Weights of a small GPT-style language model, trained from scratch on English Wikipedia.
Size: 8 layers, MLP 2560 GELU, vocabulary 21693.
Training: a variant of Muon for these matrices, 992M tokens, 7570 steps.
Each number is 128 + 24 x the weight over its row's rms, rounded and kept within 0 to 255. Layers, rows and columns count from 0. Numbers have three digits each. The size before them is the row's rms in percent of the matrix's.

# q: layer 2 attention query, 640x640, rms 0.0257, rows 135-154, columns 192-255
# k: layer 2 attention key, 640x640, rms 0.0259, rows 135-154, columns 192-255
q135 094:173117104130167149154160128153132144143131129146128122129155111105148106141139148138114135123108142121091121127171107131090142093076145134158146128153128120134138145155165142123139135126075121
k135 091:165139105105130130146141145095120125148082084169139143082116151136124134137107107125144157099119132109132149174127166144112106109124096103092138084130129171126117132158109156100142123140099123
q136 104:117164128119181106133160112164127135123116136129167137155098160130145098133156140141118125138056114123145114128101099111094136131122168097161087113098176115139087104137119067143126129126162105
k136 103:147151144090156175146119164117118096119107143186128129180155091103139108134174094104125146107140122152145142154125127115111156076139122107098134105126113116117140134103140117119130141123129162
q137 099:136131129187138095150108126110128145107140113127129139122126143155104130162124112129118198113083071141140134105130135120115112124141121127135162100115129125165120138149142118124113132093090115
k137 100:142123097116076145084171167156160143141089144127126142161196164094106141146095177088150142114126132136130149158099162114151122104108128142096136139095163093140136138136107098154160123137126130
q138 094:090165140119107186145119120108093115133168145151123126153101142138084103122105121142098107118137145097123124123131126119135116142111150095127121114120152120141090167125144089131089169123072117
k138 096:145100149141129115107114147125135070103104115103142150112136162134143133143103149107145093154079095122095119115139136154119132123123155121176142100123099187118143123118129159118146064111170165
q139 102:079140198137185086098138135128125102147107119159172108119107132094132142119122159152141146134102131122102159158138076143124111140159119133169121155098086154149108115119104076114127149121117092
k139 096:145111129134189090066147141134153122119125112143150140136145117138093119104143122104127140114142150156120175118143151125168132135114111173140099157126096106166111119112128103127127134120153145
q140 093:123095137150155170122123151142104133121135149139129135122082141140127078087102123097149109149151124105153143125127096124110170105125106144132080168138139147150082122130138114127110132138188114
k140 094:123113145142134130166143136150140121130074122137132132114094111122091126116157091102122113161135141126126138091185143129129144061117128112088112105106102118116162140077134130112127124123159075
q141 098:088119139118105131119156119138151155099137114132171116077098106090097135102145077139138129143092110156141106136143123144143098131125123130140081154102107097116105095121168191115133138099120077
k141 102:143147136116147127129168146095082091130113098172131130144143128124114109129133117116138111141146141150139129126131129122143138133114093101111156112101155169125102110138148105092111114138141140
q142 097:132112111131120107139156154126138159125098166121116119114131103130122119188155177113138100153117129115110124081120099124143154155142129123133156145140148118112107159125096160128167122112104108
k142 096:167147111138120120159144132140101119154114120119125091115125106125085154169090113106147155119150136123121115135155132111118085174139125098114129098090122146170138126119152136117131131140140109
q143 095:133138128127105140116173111106168124147125165130084108164120091112154155090134076124097166091145123098130129167144164081139156121104109152121103146134164124079163144155113117138125088171142135
k143 092:129113126125098110146107144140121103107110074117104171160092172125125094127151156129127108125136140103132103130144153116124122135167129141112130095136078128097132119132123149153147177132137146
q144 099:118118168137147096083128131101114133110147133129134136149146132092159136121160162119146165095168145104165091120129162110152142135140122137153120135124134133142192125100085133156113081123133141
k144 099:123143169130101094079167105115125125101125167068116143179147117152105122112132128135159136125126149132115167089125119103104131110093165122142158106114127143129123138164118163109104141104099124
q145 098:125086134108103081213102106132143148105098084143139143127125134153111136138119129104154149167096142161127116145122089127145105157148128146106108157122096116140135114123129157130102143121100107
k145 095:129150125156160121089142118148148103101121163166114160113107121129133125150082122095178121130164133142103121110149119102154135146085118153142124121100130111116120107159148129106135093136092106
q146 091:130114154127108123121079123121087109152109146111090106114125103172123122141121134150123144141132169137136138167151171128126128112113160153148159115109153130102130128116180132124121153160131080
k146 097:132090101094136139119097120170111120127102166144139140110123144123132121132114133104095107134105161124139154187122135165122126111154124128128129118122127125148172088118102147113158165115112095
q147 090:122154120099134144076130132116116129101125175143140125156116139092118152105142137134144147137161146129110117112117111143139185144162177159126148152146104110129113135120139128103126096137149113
k147 093:120114115162179153118144128100125149119101131124133132149127129117102135142124121103163119126094123092098165056146069099197114150097122144139161117118156097151171136144145148146157130111091158
q148 096:120132126139123137126154112114108141126104121129120114099118112190107158193092117131097142101160098114114143132176143112104099097135059127127099148117123115124125115153123125151114159164089181
k148 098:129172105138121125090103116132135112135113157113123152145124160150115139129114157137162135107132129140142116110094159118121153131101152145102101132113102169134105105106105117116109136147164132
q149 097:137112086129147125129146156111171113145119072116115144101129113120124102129153119114158130130116116124132116146108133086106121188148170130142131120151155127146146101137104139120124143121169107
k149 097:136079078150095134127134114140114150127138138151099134086157130170162175130151159165145108138118153143181120189130101125152159156105124094098112111075159142128129141120094118131105120146119104
q150 096:121129130118141128122098113135134123135154176091144099122120151145170138145133120118156150107210108093155152116115149138153156177108115139080131168128127115113126142162104092114104102103131179
k150 095:124122145112147125140137112153143152157138175127123074149118118159146165144148160161155145095115150136115112138122146150137142150132133122170128139199134167122105096095113125106131149134126150
q151 097:148083124150130099117145130197156138112062111136132137099113144117119153151089139160091143149122158131137152131156069134102146194133121136125174126080123135130103130086105121116141125112102135
k151 093:180097157157117109087119117144106110138122148172160144111103170102135134093152120134118145152136119133110134122138117139131173089038097101116097072129124088130124105180137141146134117122144111
q152 098:149167191136148142127198109130086118136161158090146109147136136154130080141134125144110132121136145142144090147180130156123141088142139109159131127150151163137116110154149116115139117164108109
k152 096:158105108100092091137081107168133109093139080077137129117177142111152132109137087126132116102105169157153120143167138154077117072156148157160163146088124138156135129116134083126146152151115110
q153 100:125131158106135140099085121106105127155074132130154129154095138153093135119137103141130134147147100131149094122105152153146116094116134134151103093109171110141163131111158082135112127200144097
k153 093:112161113085121162146129148113158147152152204136085091165109129123138135142139174131113132115130134146148108109172101118099164101118158092110149150166097112070143114109147080124138122134133153
q154 100:168147130118089126112115128165123126132119129128111089114108151103189123155132134158090117139127162140123130090124134127152102156129166114140130109110122076129133153092163188189121139089112104
k154 094:107092161106126109143106143115135130124141058078109157132158136114110105124140138134133155154123159100116158155102144128120154163110132139094127117114103147125122108104126151110103127122126118